Part of a small language model's weights: a variant of Muon for these matrices.
Each number is 128 + 32 x the weight over the matrix's rms, rounded and kept within 0 to 255. Layers, rows and columns count from 0.

# layer 2 attention output (transposed), 160x160, rms 0.247, rows 37-63, columns 80-159
[[166 127 124 124 135 187  79  97 154 138 112 146 126 105 134  91 150  70 104 163 152 150 128 149  85 133 151 140 101 149 159 112 122 109 128  82  90 170 104 140 137 123 139 106 184 121 166  78 103  93 164 145 143 158 126 114 137 123 127 145 154 108 144 112  83 127  98  97 139 154 126 106  73  90  94 122 177 145 113 131]
 [ 82 167  68 152 145 163 118 121 122 148 150 122 109  85 156 129 182 203 169  96 153 146 179 137 146 126 123  69 105 143 145 116 123 112 130 116 101 117 154 127 160 152 132 115 162 135 118 105 156  93 107 165 123 129 146 141 162 128 139  83 144 145 169  39 123  86 139 161 132 100 116 162 118 107 148 169 144  70  86 108]
 [141 123 139 154 144 164 129 163  72 177  58 185 152 113  85 130 179 116 159 148 104 150  63 188 129 101 156 169 117 132 105 144 136 127 107  86 117  95  72 112 203 154 166  71 180 134 115 195  82 169 147 143 218 208  49 148 128 109 130 112 104 120 129 137 168  81 138 124 137 101 103 191 100 100 148 119 106  99 168 115]
 [116 141 116 162 160  97 137 153 199 140  99 123 137 125 141  86 171 122 158 138 106 120  93 149 165 162 113 117 100 148 169 171  92 112 121  73 153  74 169 122 133 172 143 182 157 122 128 145 107 152 202 144  77 119 141 147  92 146 100  91 121 110 158 102 100 157 140 144 165 151 121 113  80 150 110 126 152 141 101 150]
 [105 140  71 142 111 145 149 156 184 181  98 118 120 140 134  91  95 156 135 155 106 188 107  88 119 143 156 111 133 107 145  57 104  78 124 140 136 142 151 118  89 152 149  98 130 171 141 111 135 104 142  84 133 117 117 126  87 112 130 141 100 137 103 126 115 120 194 156 169 145 132 118 165 105 135 136 117  79 125 100]
 [118  80 153 135 127  62 129 145 104 135 154 128 150 120 127 143  80 133 118 105 121  96  91 121 109 120 165 127  99  92 106 196 150 138  95 193 137 137 150 150 151 204 149 163 138 131 143  59 120 137 115 160  70  99 121 215 124 163  89 110 130 116 141 168  92 169 179  56 107 138 140 152 109  95  91 157  79 114  68 131]
 [137 141 157 177 108 172 146 133 129 146 151 136 119 100 133 118 136  56 139 120 160 135  93 148  91  89 127 131 174 166 126 184 110 133 144 167 116 128 101  76 149 143 171  93 168 103 135 123 129 113 135 168  93 147 138 131 141  72 150 174 115 112 115 131 104 102 143 102 123 125  90 125 118  80 152 144 141  88 160 108]
 [169 121 117 155 145 125  99  86 144 144 140 128 123 170 172 104 112 155 143 121 155 103 156  90 140 165 118 124 148 146 137 108 162 113 122 142 120  84 145 163 115 134 120 109 150 111 127 131 142 136 177  56 104 104  62 138 138  97 128  76 128 145  89 104  96 117 126 139 170 120 155 109 148 103 114 122 124  82 156 108]
 [147 139 128 119 114 155 102 116 153 168 173  96 127 108 129 159 138 142 120 192 149 110 163  69 129 170 119 125  96 150 139 129  89 104  68  84 119 125 152 156 163 136 142 119 110 136 123 112 135 136 135 171 135 172 106 114  63 121 141 121 134 135 132  94 117 138 142  67  81 126  75 101  87 130 120  88 140 128 101 142]
 [125 174 137  98 158 110 176 149 152 126 155 148 188  95 121 104 155 116 140 144 161 160 101  84 183 106 140 135 163 164 156 128 137 159  99  97  57  89  97 138  94 103 117 151 156 175 153 106 136 108 159 131  66 158 150 156 152 166  99 170 123 118 153  71  67 127 114 112 114 129 125 154 111 147 118 150 196  79 171  55]
 [130 165 126 152  83 129 117 120  67 162 146 133 168 117 111 164 124 104 138  93 116 176  96 137 147 107 111  82 180 148 105 155 123  74 103 163 151 134 139  92 141 103 121 130 126 121  96 122 131 139 142 128 112 193 128 138 182 116 113 115  92 138  95 125 139 107 130  54  89 121 166  84  83 146  86 107 169 150 136 141]
 [217 119 191  89  95 126  96 211 123 133 147 117 133 140  98 161 100 101 104  97 143 118 173 127 120 151 121 128  95 112 128  82 160  66 114 165 146 121  82  79  80 131 155 175 154 141 120 115 139  96 157 142 107 124 181 112 113 105 146  64 132 118 168 126  92 111 122 148 117 148 153 125 114 122 115 101  53  92 105 165]
 [102 165 109 153 203 108 117 117 125 133 110 178 157  85 141 150 171 109 119 150 102  95 108 190 137 145  86 137 173 128 133 179 159 165 136  83 138  65  93 167 165 114  88 142 120 156 130 121  93 165 178  99 128 134  74 110 108 149 124 129 112 115 129  81 138 138 139 169 113 133 187 126 199 103 131 156 111 149  89 152]
 [113 144 183  94 177 155 127  91 114 140 116 110 126 100 101 120 115 113 153 112  91 119 139 129 144 125 100 157 142 135 119 109 121 130 155 138 159  91 160 158 167  97  34 147 133 100 164 121 137 118 141 140  48 147 158  94  76 134 127  85 126 134 110 176 140 147 124 154 109  90  30 155  91  91 109 126 167  87  60 114]
 [117 116 109 118  86 118 172 116  88 167 157  63  92 112 172 170 119 160 153  78 114 127 129 187 145  57 100 129 137 117 126 149 151  93 171 159 137 113 190  82  92 124 100 111 145 114 134 193 154 139 152  88  90 169 158 126 151 112  78 137 140 184  88  85 180 126 169 127 100 144 137 100 173 151 216 189 133 130 134 158]
 [142 114 175 108  88  77 123 203 147 152 170 139 114 164 154 123  70 116 156 102 144  81 165 195 168 113 157 123 136 105 106 140 150 128 138 164 150 163 152  83 119 206 153  92 131 174 110 147  99 132  86 103 132 186 105 105 167 153 151 102  81 152 105  93 151 114 135  70 147 153 151 154 138 117  95 104 145 208 116 104]
 [120  73 122 204 161  94 129 132 117 126  94 102 107 136  60 104  87 171 141  88 106 161 151 132 150 162  76 170 107 108  52  93 129 118 112 126 105 154 140 101 160 151  78 174  76 126  98 116  83 128  66 143 142  82 175 111 126 109 124 116 195 114  14  94 171  95  96 112 144 119 112 110 120 144 102 154  61 119  81 121]
 [138  79 122 118 165 168  93 102 125 108  84 118 144 142 123 201 125 118 136 217 142 123 127 117 155 122 140 156  75 163 150 124 158 146 112 178 134 131 128 102 151  63 166 138 133 165 128 150 111  81  96 192 115 109 143  98  96 167 137 143 161 126 121  95 157 119 120 143 150 161 115  88 107 139 146 120  66 163 159 173]
 [ 84 137 163 158 162 159 109 139 176 128 155 122 129 110 167 135 126 141 100 137 106  49 104 168 110 142 104 135  74 132 179 156  88  74 123 126  93 184 235 127 111  98 105 111 148  62  91 116 102 175  91 115 137 100 102 113 144 145 143 133 142 136 179 118 159 137 146  92 168 189 102 173 107 104 130 139 169 134 107 119]
 [ 75  87 126  92 125 149 147 137 184 147 139 138 123 121  96  80 151 129 177 115  93 120 147 100 148 175 115 143 159  86  78 123 130 136 162  86 101 128 118 132 107 108 113 113  82 127  85 193 127 164 134 127 172 130 129 147 109 138 130 113  81  94 111 106 159 142 108 134 108  92 108 163 100 142 167 216 204 150  84 108]
 [ 82 145 140 155 115 139 147 151 105  80 104  77 144  77 104 127 109  82 199 144  79 129 149 177 101 219 146 139 140 147 160  55  96 146 122 136  93 184 128  83 125 147 187  92 110 146  87 134 167 128 105 124 157 158 178  86 153  83 115 112 158 128 137 137 198 129 104 116 171 151 115 134 123  99 131 122 144 100 103 142]
 [115  74  36 109 131 105 131  87 105 164 157  83 117 131 141  96 126 143  76 147 123  96 134 100 168 147 133 156  89 128 130 159 105 140 153  79 158  90 120  92  99 106 142 166 114 132 163 127 157 130 136 111 132 113 100 130 174 149 147  87  81 149 119 122 132 137 153 148  83 159 130  73 175 144 111  96 135 118 137 121]
 [103 178 134  90 108 108 116 131 205  86 144 135  81 140 104  80 136 129 147  88 168 149 135 121 146 180 116 145  64  83 123 155  98 103 103 105 175 132 141 113 102  95  90 183 117 140 103 122 113 140 117 138 176  94  62 111  86 133 170 134 133  97  78 109  77 102  37 168  98 160 161 137 130 139 145 124 149 109 116 111]
 [151 133 168 151 124 137 125 156 146 130 148 169 156 103 141 152 132  95  59 152 129 128 153 115 145 168 132  79 185 114 134 119 121 122 139 164 156 131 160 104 102  91 192 158  92 137 113  85 136 148 140  92 166  86 108 147  89 167 145 130 181 158 138 145 162 130 102 163 121 162 160 212 118 169 134 173 130 129  83 133]
 [112 141 121 145 113 120 138 162  83 172 132 111 103 168 100 133 100 112  79 147  84 110 130 166 107 138 141 125 151 109 109 118 130 103 133  97  86 147 118  87 108 166 111 162  75 117 142 135 131 146 159 123 114 123 124 115 116  32 180 149 130 108 118 121 107 124 144 132 124 146 136  73 113 127 128 173 195 119 109  85]
 [108 118 113 137 127 149 101 183 124 114 112 141 136 126 103 128 215  85 127 132 152 142  82  56 168 188 212 180 134  60 141 114 110 131  56 113 105  97 167 148 156 183 109 101 148 133 103 139 119  98 138 133 165 168 132 105 102  88  94 142 112 157 178 105 163 129 129  59 184 159 132 144 150 134 105 133  88 123 123 172]
 [126 115 146 124 132  82 142 112 173 159 144 130 113 126 159 136 162 161 120 135  98 174 114  97 104 134 111  81 162 143 118 152 132 113  72 155 107 148 143 155 122 123 137 172 180 162 128 201 185 141 166  51  95 117 148 103 116 155 100 130 151 163 117 170 117 115 114 151  79 142  99  80 109 109 103 155 120 102  60 131]]
# layer 2 attention value, 160x160, rms 0.0381, rows 38-63, columns 80-159
[[100 151 136 101 120 107 114  81 167 161 127 123 105  89 122 134 138 142 102 114 130 114 140 141 143 218 116 125 139 172 121 132 145 175 170 121 102 133 121 109 123 167 173  85 137  63 154 102 133 155 163 144 199 186 172 109  94 160 117 126 148  93  90 118  92  79  99  95 139 156 100 129 160 107 180  94 127 105 158 117]
 [ 89  77 126 120  84 105 133 178 106  56 162 101  85 171 131 131  90 179 130  98  92  80 124 113 131 134 144 130 104 116 180 114 179  94 140 164 147 225 145 124  78  88 142 142 109 146 128  25 108  79 135 134 136 149 204 141 162 129 191  97 136 150 159  73 145  95 144 142 101 174 140 144 118 141 143 105 124 126 116 153]
 [135 124 157 132 138 126 144  64 149 132 134 114 113 128 146 141 134 126  70 106 173 174  72 101 156 164  84  75 123 143 130 136  88 162 105 147  71 178 119 128 126 132 145 125  77 172 144 138 122  73 118 136 152 121 143 136 120 112 123 153 124 125 126 137 168 117 150 102 149 148 113 139 135  70  94  92  70 112 106 105]
 [164 129 155 110 153 170  92 118  89 121 110 122 154 113 100 173 130 140 172  90 179 105 153 127 150  82  93 152 139 136 151 139 101 161  75  79 126 163 118 122  89 118 121  93 117  83 111 121  79 130 120 174 147 123 145 141 125 103  85 148 154 122 139 116 124 117  90 122 104 116 110 161 143 104 166 143 140 155  30 147]
 [128 195 120  89 100  94 109 111 123 146 164 139 132  93 124 139 144 119  97 102 136 118 151  86 189 129 116 115  92 143 169 122 166  91 172 132 175  88 114 121 115 132 126 105 108 107  93 161 137 189  67  99 129 129 139 178  76  79 116 123 112 111 103 143 157 162 113  67  74 150 151 102 193 118 157 116  75 116 133 146]
 [138  85 135 112 108 120 130 129 102 127 112 122 132 164 135 111 141 202 144  79 154 148 170 122 136 145 137 163 113 138 141 114 172 140 134 131 153  73  93 122 107  80 107 148  72 124 184 118 106 142 107 149  79 122 121 126 138 123 205 105 187 135 110 131 143 102 123 178 169  66 120 126 157 164 153 162 122 154  97 120]
 [149  78 166 117 133 164 128  75 150 143 170  99  97 109 102  84 161 120  67 147 132 202 105 167 106 161 133 131 126 165 102 123 128 135 114 128 143 171  94 131 143 126 150 103  99  97 116 156 139 130 116 166 138 128 155 101 147 171 102 110 116 128 171 151 135  99  98 102 143 121 100 104  95 167  95 155 138 133 175 135]
 [ 94 137  91 107 125 144 125 121 116 151 100 138 173 104 122 105 143 144 157 107 141  76  97 160 129  91 156 137 118 163 161 121 143 128 144 161 160 154 131 160 114 103 134 106 106 155 149 121 161 107 157 109 128 127  98  92 169 170 131 155 103  96 125 147  66 103 106 156 106 143 105 164 108 106 164 126  71  51 134  96]
 [137 137 154 127 109 100 174  65 125 154 156 124 110 171 111 138 121 180 161 107 161 169 162 175 157 124 134 170 111  88 177 123 116 147  99 153 189 118 137 151 176 114 107 111 164 136 148 149 170  72 118 136 138 123  91 107 122 159 159 146 155 149  74 119 150 122  93 127 137 137 121 108 120  85  82  84 106 174 127  98]
 [152 189 180 110  98 125 114 132  97  98  93 152 186 131 141  99 102 152 116 143 147 115 149  89 148 136 104 122 126 119 141 120 157 108 131 122 117  84 141 173 111 135 104 143 113 174  81 173 135 136 117 130 131 144 169 155 101 121 164 135 130  85 140 109 104 166 148 157 172 106 108 161 114 148 128 146  66 138 106 106]
 [141 136 103 148 137 114 123 129  96 166  51 130 139 185 136 149  96 154 132 198 135 100 123 128 162 137 122 123 105 190 125 151 110 162 135 111  94 117  87 165 123 129 120 109 123 120  49 117 106 135 123 137  80 144 124 170 150 159  79 168 118 123 112 173 135 136 102 103 121 137 141 125 121 199 152 109  69 120 165 194]
 [136  89 132 114 132  96 153 126 149 118 161 129 128 137 141 143  71 140 116 105 107 162 160 109 128 127 204 153 109  96  18 102 136 105 129 140 153 163 141 129 175 134 125  79 162 140 138 104 166 143 116 145 108 153 111 140 106 160 128 176 122 168 148  52 156 123 107  88 140 112 145 149  77 114 146  74  95 140 135 102]
 [163 103 143  90 193 134 105 102 115 126 121 176 105 148 172 128 129 161 112 172 198 142 134 115 132 146 139  91  91 158 157 126 192 148 148 140 153 133 116 113 122 129 118 137 133 145 122 132 114  93 100 105 106 100  94  85 129 117  94 195 142 161 131 147 161 117 133  78 143 100 114  90 174 138  87 138 153 147  79 157]
 [127 139 128 130 132  92  71  92 174  71 142 181 112 144 129 130 164 157  95 153 152 165 122 146 160 178 132 123 155 116  87 151 151 153 129 135  92 142 137 125 147 117 145 127 108  96 146 185  97 101  97 177 143  97 119 162 139 146 181 116  65 110 162 129 129 161  84 169 159 107  98 107 145 141  80  76 171 130  68 132]
 [112 146 115 128  89 126 146 129 156 118  76 152 131 151 114 143 103  87 125 143  89 127 112 137 145 147 146 126 110  90 121 152 141 148 146 142 148  61  67 134 136 106 107 102 143 144 108 136 132 130  83 166  57 125 126  97 118 120 171 127  79 109 167 128 149 180  84 120 143 115  86 121  99 155  71 153 119 103 151 135]
 [149  70 171 150 128 115  96 118 133 122 121 185 159  81 102 188 155  86  61 165 112 138 143 108  90 142 146 154 108 204 179 149 157 118 183 160 115 130 149  84 111 134 148 183 148 125  87  92 107 145 151 174 123 186  66 140 146 119 124 153 151 135 124 128 112  85 133 140 168 150 154 139  87  95  94  91 128  97 103 144]
 [118  65 167 144 155 106 104 142 155 131 111  74 108 104 142  51 143 123 194  99  84  78 134 102 136 116 103  78 152  98 116 131 145 129 113 151 117 142 112 109  78 149 113 163 115  97  93  50 164  76 153 108 141  93  97 133 207 118  94 160 130 119 114 178 121 122  50 105 129 137  98 128 121  96  88 104 162  64 118 139]
 [106 134 167 117 147 115 100  54  84 120 101 119  73  95 107 107 144 138 119 133 144 169 158 102 142 157 168  91 174 143 104 100 163 168 185 162 143 120 103  68 133 143 147 148 145 139 186 118 139 116 101 157 123 130  98 119 108  75  86 108  44 136  83  89 129 148 149 145 136 123  77  90 149  68 170  93 129 131 168 136]
 [130 158 129 103 189 180 117 104 112 123 131 175 118 196 132 103 158 131 116 117 111 109 126 178 118  82 138  94 104  79  99  92 141 119 102 127 122 124 139 114 143 154  86 124 168 161 186 100 135 111 136 183 136 147 170 151 153 110 122 171 148 162 134  88 112 146 133 150 163 139 154 157  82  85 118 105 158 104 186  97]
 [176 149 137 143 124 129  85 129 157 135 157 170 149  84 156 101  94 162  82 129 153 140  59 146 158  77 123 119 138  93 134 158 163 139 125  63 132 172 132 117  89 148 202 155  86 120 147 130  91 159 139  67 104 140  80 159 166 160 123  96  73 113 144 139  69 147 107 140 175 137 143  85 115  83 148 128 203 170 136 104]
 [184 133 151 124 112 110 164 108 201 152  77 123 141 119 136 149 144 136 132 115 133 116 118 136  89  84 171 119 127  87 129 100 118 112 186 132 143 110 133 153 120 107 140 119 113  96 121 164  89 159 126 188 147 133 131 119 143 126  74 116 145 119 168  83 119 106 160 132  99 116 125 162  98 139 149  93 132 147 161 118]
 [134 116 132  79 150 142 132  89 117 139 108 141 180 179  60 145 140  67 131 156 101 120 104  69  92  87 124 133 108 104 111 101 107 168 115 108  95 126  93  99 115 122 123 150 151 165 104 107  91 128 106  88  95 125 151 129  70 153 110 159 187 101 136 143 110 121 151 122 124 127  81 130 131 116  86 124 126  89 153 183]
 [136 134 106 146 154 189 122 113 151 132  71 142 120  69 125  92  91  96 101 134 124 139 162 131 197 117 120 142  97 142 100 124 131 114 129 113 107 115 153 138 205 152  73  90  94  98 164 110  91 119 146  96 166 113 133  86 124 125 127 125 138 129 128 127 138 136 121 123 113 133 175  81 153 134 129 114  66 134 189 107]
 [118 111 121 117 105 152 164  94  98 131 100 176 136 102 182 121 114  90 156 109 164 134 125 136 131 125 135 133 130 112 133 174 102 178 134 113 101  58 167 120 163 145 127 130  75 125 143 204 120 123 143 135  92 143 172 199 106 165 135  98 122 160 122 119 154 231 184 135 154 120 100 137 125 174 134 151 122 163 168 132]
 [116 185 155 117 126  92 116 120 116  93 103  77 128 125 140 152 102 156  90  91 135  83 169 108 108  86 103 143 112 126 120 109 140 132 115 129 110 149 161  95 143 111 135 117  93 114 159  60 106 130 124 142  90 142 105 105 180 116 134  97 125  94  70 129 118  94 111 105 137 157 190 152 125  74 100 132  72  78 128  98]
 [140 127 190 127 163  91 116 104 114  92 133 135 129 111 138 125 148 134 163 115 181 169 116 110 154 153 118 162 125 165 123 108  99 128  77 128 135 110 135 158 202 132 152 170 138 130 117  80 120 121  59 156  93 115 158 123  50 111 140  99 137  90 108 105 111 141 162 118 168 132 187 101 131 163 124 142 135 194 123 133]]
# layer 2 attention query, 160x160, rms 0.0706, rows 64-79, columns 80-159
[[160 120 133 143 101 127 131 173  93 116 187  92  63 199  99  96  81 135 191 125 161  89 255 254  71 154 108  83 149 120 163  93 136 145  73 184  83 161 148 138 160  85 123 113  93 173  75 160 144 136 121 134 161 135  98 148 170 149 128 168 111 157 168 195 162 151 122 102 150  85 159 199 115  67 144 192 115  97 129 139]
 [154 146 165 125 160  82 142  77 116 152 101 123 159 103 126 137 153 151 116 174 134 171 101  46 178 150 125 161 118  57  98 122 149 141 133  71 180  76 166 164 108 137  85 178  85 102 141 125 166 173 116 143 116 110  95 125 133 128 129 102 190 132  85  71  85 160 123 138 125 124 124  90  93 136 147 119 129 169 100 109]
 [128 110 136 103 107 176 150 115 176 152 135 121 133 164 135 113 135 112 153 138 132 164 128 158 118 115 126 140 186 113 152 116  98 104 124 158 115 158 129 126 163 116 156 147 123 130 128 139 157 156  58 136 117 131 152 116 109 116 138 149 158 170 165 119 120 106 135  98 152  89 141  69 136 101 136 140  87 167 152 158]
 [ 88 100 105 113  95 146 111 106 119 124 110 114 107 133 137 157 148  85 109 158  98  91 134 207  88  90 196 121 187  77 126 133 151 187 138 134 138 143 125 159 177  92 137 102 142 108 143 114 155 140 143 177 106 126 142 145 109  68  86 143 153 132 169 156 154  66 131 138 142  55 156 158 118 151 134 167 113 171  63  98]
 [ 81  94  91 175 167 122  77 126 123 134 127 153 103 203 122 124 166 114 131 142  69 110 112 158  87 124 142 143 153 118 154 124 135 176  79 178 146 142 101 160 152 106 125 153 181 164 160 124 179 151 140 135  88 158 159 178 176 105  76 191 173 138 137 120 135 161  79 132 113  99 185 153 101  93 130 131 175 199  66 133]
 [125  91 157 122 116  90 129  99 122 180 138 148 130  87 113 181 170 192 146 150  73 115 157 154 186 111  78 117 152 143 162 143 148  72 135 112 110 158 110 162 136 139 127 137  79 119 149 119 104 126 137  96 149 142 133 192  82 135 173 133 173 133 110 108 147 172 105 130 168 120 154 113 100 131 154  96  93  96 115 161]
 [153 173 151 140  87 158 157 136 189 128 136 138 198 105 174  92 138  43  84 123 139 157 150 154 113 149 191 106  88 111 132  30 125 118  52 173 108 113 155 163  86  87 164 100  97 128  72 134 158 105 144 143 181 155 123  87  89 154  87 101 142 175  97 112  53  67 202 170 130 137 133 130 124 164  83  89  85 162 161 120]
 [157  97  81  96 165  98  89 123 163 130 103 131 181 159 178 144 145 158 123 140 146 215  95 116 171 122  93  97 182  98 132 166  61 133 201 120 157 127 124 194 139 157 124 113 127 119 167  74 133 131 150 146 104 116 145  53  85 111 177  97 107 149 148 112 115 177  58 188  74 118 168  26 112 127 157  99 172 173 157 126]
 [132 100 147 132 142 125 146 148 125 106 190 132 154  62 100 154 102 102 112 116 193 181 143 130 153 200 143 161  80 140 125 107 165 169 177 108 126 119  91 130 102 147 135 105 116 120 138 161 143 131  80 160  84 137 103 135 149 173  59 121 178 133 141 101 138  71 137 142  76 127  70 163 122 123 129 123 139  89 116 101]
 [117 128 164 154 127  97  93 137 174 176 110 129 185 178 163 139 116 113 173  90 100 104 191  86 120 101 163 149 136 159  87 164 159 107 149 150 150 105 130 117  77  95  85 102 115 157 131  56 173  83 105 135 119 136 166  95 154 157 148 153 128 115 108 144 142 113 149 162 123  93 181 154  92 164  90 129 104 156  97 118]
 [160 128 103  81 106  63 134 151  88 140 111 127 136  34  76 136 173 113 122 205 139 169 103 163 118 187 104 134 168 131 117 167 153 204 203  72 125 146  87 172 121  93 114 113 108  70 102 157 140 125 142 123  87 143 175 147 114 141  77 134 115 162 148 152  91 141 108 115 118 109 127 118 126 183 160 122  91 104 111 159]
 [161 171 133 104 163 109 131 171 109  62 205 144 164 168 113 103 122 127 143 120 162  65 122  77 191 136  63 160 147 131 123 122 108  63  89 134 171  52 151 174 100 102 128 138  69 126 115  97 163 181 150  74 137  91 126 131 136 132 157  99 174  95 110 103 118 121 123 122 149 166 130 181 139  67 124 188 136 179 166 156]
 [124 128 126 141 131 144  90 130  53 162 119 127 122  67 143  98 143 117 136 158  86 163 175 132  78 117 135 102 144 175 197  81 125  85 111 130 117 131  84 113  90  83 180 159 111 124 164 104 126 115 191 158 120 183  95 186 106 135 179 150 149 128 148 188 118 123 154 183 109  57 125  65  55  77  83  96 122  63 109 111]
 [ 87 158  90  74 108 123 132 195  34  88 162 156 191 165 216 138 114 157 143 109 107  93 109  83  82 131  93 158 115 114  86 150  25 110  78 166 141  82  74 129 164 150 139 130 161 208 159 119 146 108 108  95 132 154 105 153 143 100 164  70  78 188 138 203 151 137 109 152 111 203 130 140 131 140 134 141 119 197 148 122]
 [144 119 125 139 112 127 137 156 121 135 148 130 153  81 120 164 141 100 136  98 135 139  81 135 155 118 156 109 143 118  90 141 125 178 169 147 157  88 134  83 125 126 149 176  85 108 135 159 123 164 122 157 117 119 104 135  97 156  91 129 177  55 120  86 154 135 118 114  67  98  75 193 113 163 174 100  80 135 138 113]
 [131 130 160 137 175 167 149 122 148  91 117 107 152 112 120 177 148 126 154 120 123 138 147 107 133 150 144 123 103 123 149 160 177 110 134 129  95 155 115  82 104 140 129 122 160 111 140 152 104 104 138 170 103  93  43 123 109 138 145 103  99 145 148  83 139 131 104  90  74 107 142 122 103 112  88  71 133 114 111  84]]
# layer 2 attention key, 160x160, rms 0.0743, rows 64-79, columns 80-159
[[105 134 177 109 112 112 147 123  94 130 169  93 102 136  97 130 106 146 109 255 122 154  95 147 119 203  86 130 124 197 180 110 104 130 136  97 105 128 168 133 164 179 114 234 150 122 134  84 211  91 110 108 118 139  83 186  29 117 131 131 108 147  88 141 196 133 139 178 149  92 110 118 151 130 161 151  94  60 155 153]
 [108 158  64 123 134 125 226 103  79 100 137 156 132  92 192 139 155 137 141  70 113 146 184 198  92 178 160  48  83 136 148 162 111 124 119 134 129 110 130 142 127  88 187 154 125 160 106 152 133 170 149 109 117 157 147 108 158  82 173 137 124 131 125 161 156 145  92  98 158  83 158 174 137 130  99 138 124 107  90 166]
 [133 127  91  99 125  69 108 157 100 105 131 176 135 136 181 106 140 184 137  96 179 130 140 130 134 125 135  69 110 142 158 117 151 137 192 165 122 172 126  92  96 177 141 158 101 184  66 108 131  94  85  62 165  76 102 116 110 170 148 116 120 121  96 130 112 155  92 162 122 114  87 158 157 139 131 120 137  68 106 148]
 [153 151 163 136 190 145 141 144 121 103 148 111 150  99 134 137  95 116 137 173 116 134  81 136 187 168 150  93 229 120 139 125 133  86 136 114 165 122 126 132 150 165 112 154  74 118 163 119 114 181 142  94 160 131 129 133  85 135 127  96 151 161 144 102 145 159  97 168 132 126 179  57 154  76 207  84 125 143 103 130]
 [163 161 121 132 146 144 130 157  80 107 102 187 127  62 122 132 122 103 124 141 140 111 155 157  92  63 172 134 145 117 116 137  80  88 155  82  64 130 113 106 103 160 126 133 164  87 115 106 103 160  92 180 116  70  81 103 118 190 138 103 114 126 157 134 105  67 153 105 126 124 112 126 128 183  95  98 163  72 106 148]
 [145  99 173 135 148  99 105 182  99  99 116 105 175 142  96 160 138 123  84 138 107 140 121 125 143 159 144 127 188 142 134  84 140 126 149 127 134 192 142 106 158 100 145  83 120  96 140 145 158 128 124 175 161 127  95 160 169 168 105  92 110 170 145 116 121 177 160  94 131 105 137 107 161 130 162 126 139 142  87 119]
 [137 148  59 134 183 155 103 152  90  32 126 126  92 163 128 174 129 138 155 109  75 135  48 119 134  89 145 126 173  60 147  97 141 138  54  91  86 133 137 100 120 153  69  99  69  69 149 159 116 137 162 129 179 151  80 121 231 111 103 151 159 177 189 151  98 148 137 101 161  56 139 102 139 165 144  73 159 151 227 161]
 [123 150 118 173 105 133  65 160 178  88  86 122  72 227 232 114 135 159 105  67 125 157 153 126 131  84 192 186 182 121 196 100 211 119 184 162 127 128 122 117  93 149 137 118 147 146  97 115 179  55 121 110  61 126 125 152 140 134  81 127 126 192 136 141  81 148 140  71 172 161 100  91 160 140 105 169  96 139 162 106]
 [139 172 104 106 134 122 136 113  70 126  89 100 130 106 150 159 142 124 129 127 120 102  77 134  93 109  96  86 147 103  92 216 162 127  73 127 107  59 127 128 134 132 121 106 122 191  77 101 125 125 117 136 196 137 109 130 100  72 105 175 131 128 109 139  32 172 110 113 165 187 166  77 110 122 179 160 187 153 122 171]
 [125 160 144  94 202 127  91 155 131 146 116 187 112  84 123 121 100 114 107 111 144  77  97 188 183 152 115 172 172 185 132 133  97 148 152 114 108 127 108 138 159 161  99 117 148 153 129  87 135 173  74 135 118 104 116  71  82 138 115 103 136 157 115 134 147 140 121  98  75 103 161 123 132 130 121 132 150 125 129 158]
 [127 110  93 157 139 101 112  68 155  80 189  94  74 241 186 185 134 150 128 123 130 178  93  87 162 112 137 153 128 172 138 133 118 109  84 128 134  79 103 130 135  92 188 105 114 137 149 165 101 109 201 135 133 119  29 126 138 117 108 144 108  72 185 158 145 155  74 131 139 131  35 198 101 107 141 181 127  38 163 116]
 [100  85 178 134 150 153 163 133 144 131 132 223 150 170  74 158 127 139 125 129 121 144 151 127 129 140 127  97 181  99 145 109 135 134 191 150 156 104 155 105 140 117 143 145 119 104  54 154 120 156 139 148  59 115 138 117 170 140 131 128 147 136  88  77 131 124  77 129 191  95 125 121 176 145 140  58 146 127 102 119]
 [ 62  76 118  86 145  79 153 137 147 137 141 141 144  96 146  65  50 102 140  79 155 202 113 131 162 105 147 161  99  69 161 182 118 146  71 177  73 134 103 117 155  86 149  98 124  56  38  67  92 173 110 153 100 126 107  41  74 139 130 145 119 108 112 126 171  69  80  99 184 178 118 127  88 109 132  63 117 173 112 152]
 [222  41 159 176  78 178 146 107 135 223 165 126 127  89  84 116 109  73 115 163 117 172 139 118 119 135 134 210  90 118 130 129 148 167 113 122 195 120 137  63 112 123 125 110 170  58 147  87 118  72 178 151 168 127 160 176  70 133 118 197 152 162 122 100  97 188 151 106  97 145 118 104 164 131  86 140 121 122 183  99]
 [131 138 127  88  98 126 169 113 119  44 114 105  77 145  75  94 169 133 126 104 162 222  78 124 101 163 135 133 105 150 171 132  84 198  97  70  84 154 152 136 110 111 132 106  79 111 125 150 115 103 146 165 129 147 106 100 129 116 104 153 113 115 170 126 163 110 162 139  97 162  85 135 117  69 104 139 128 138 193 123]
 [106 118 117 116 111 105 115 164 131 128 104 155 135 137  46 130 132 110 179 122 121  88 158 160 152 139 118 162 208 132 167 122  92 129 116 103 151 147 193 117 170 176 142 164 103  92 159 132 111 176 108 118 190 124 159  93 136 156 162 110 113 164 188 143 119 117 157 134 139 168 154 136  99 141  81 123 155 125  96 138]]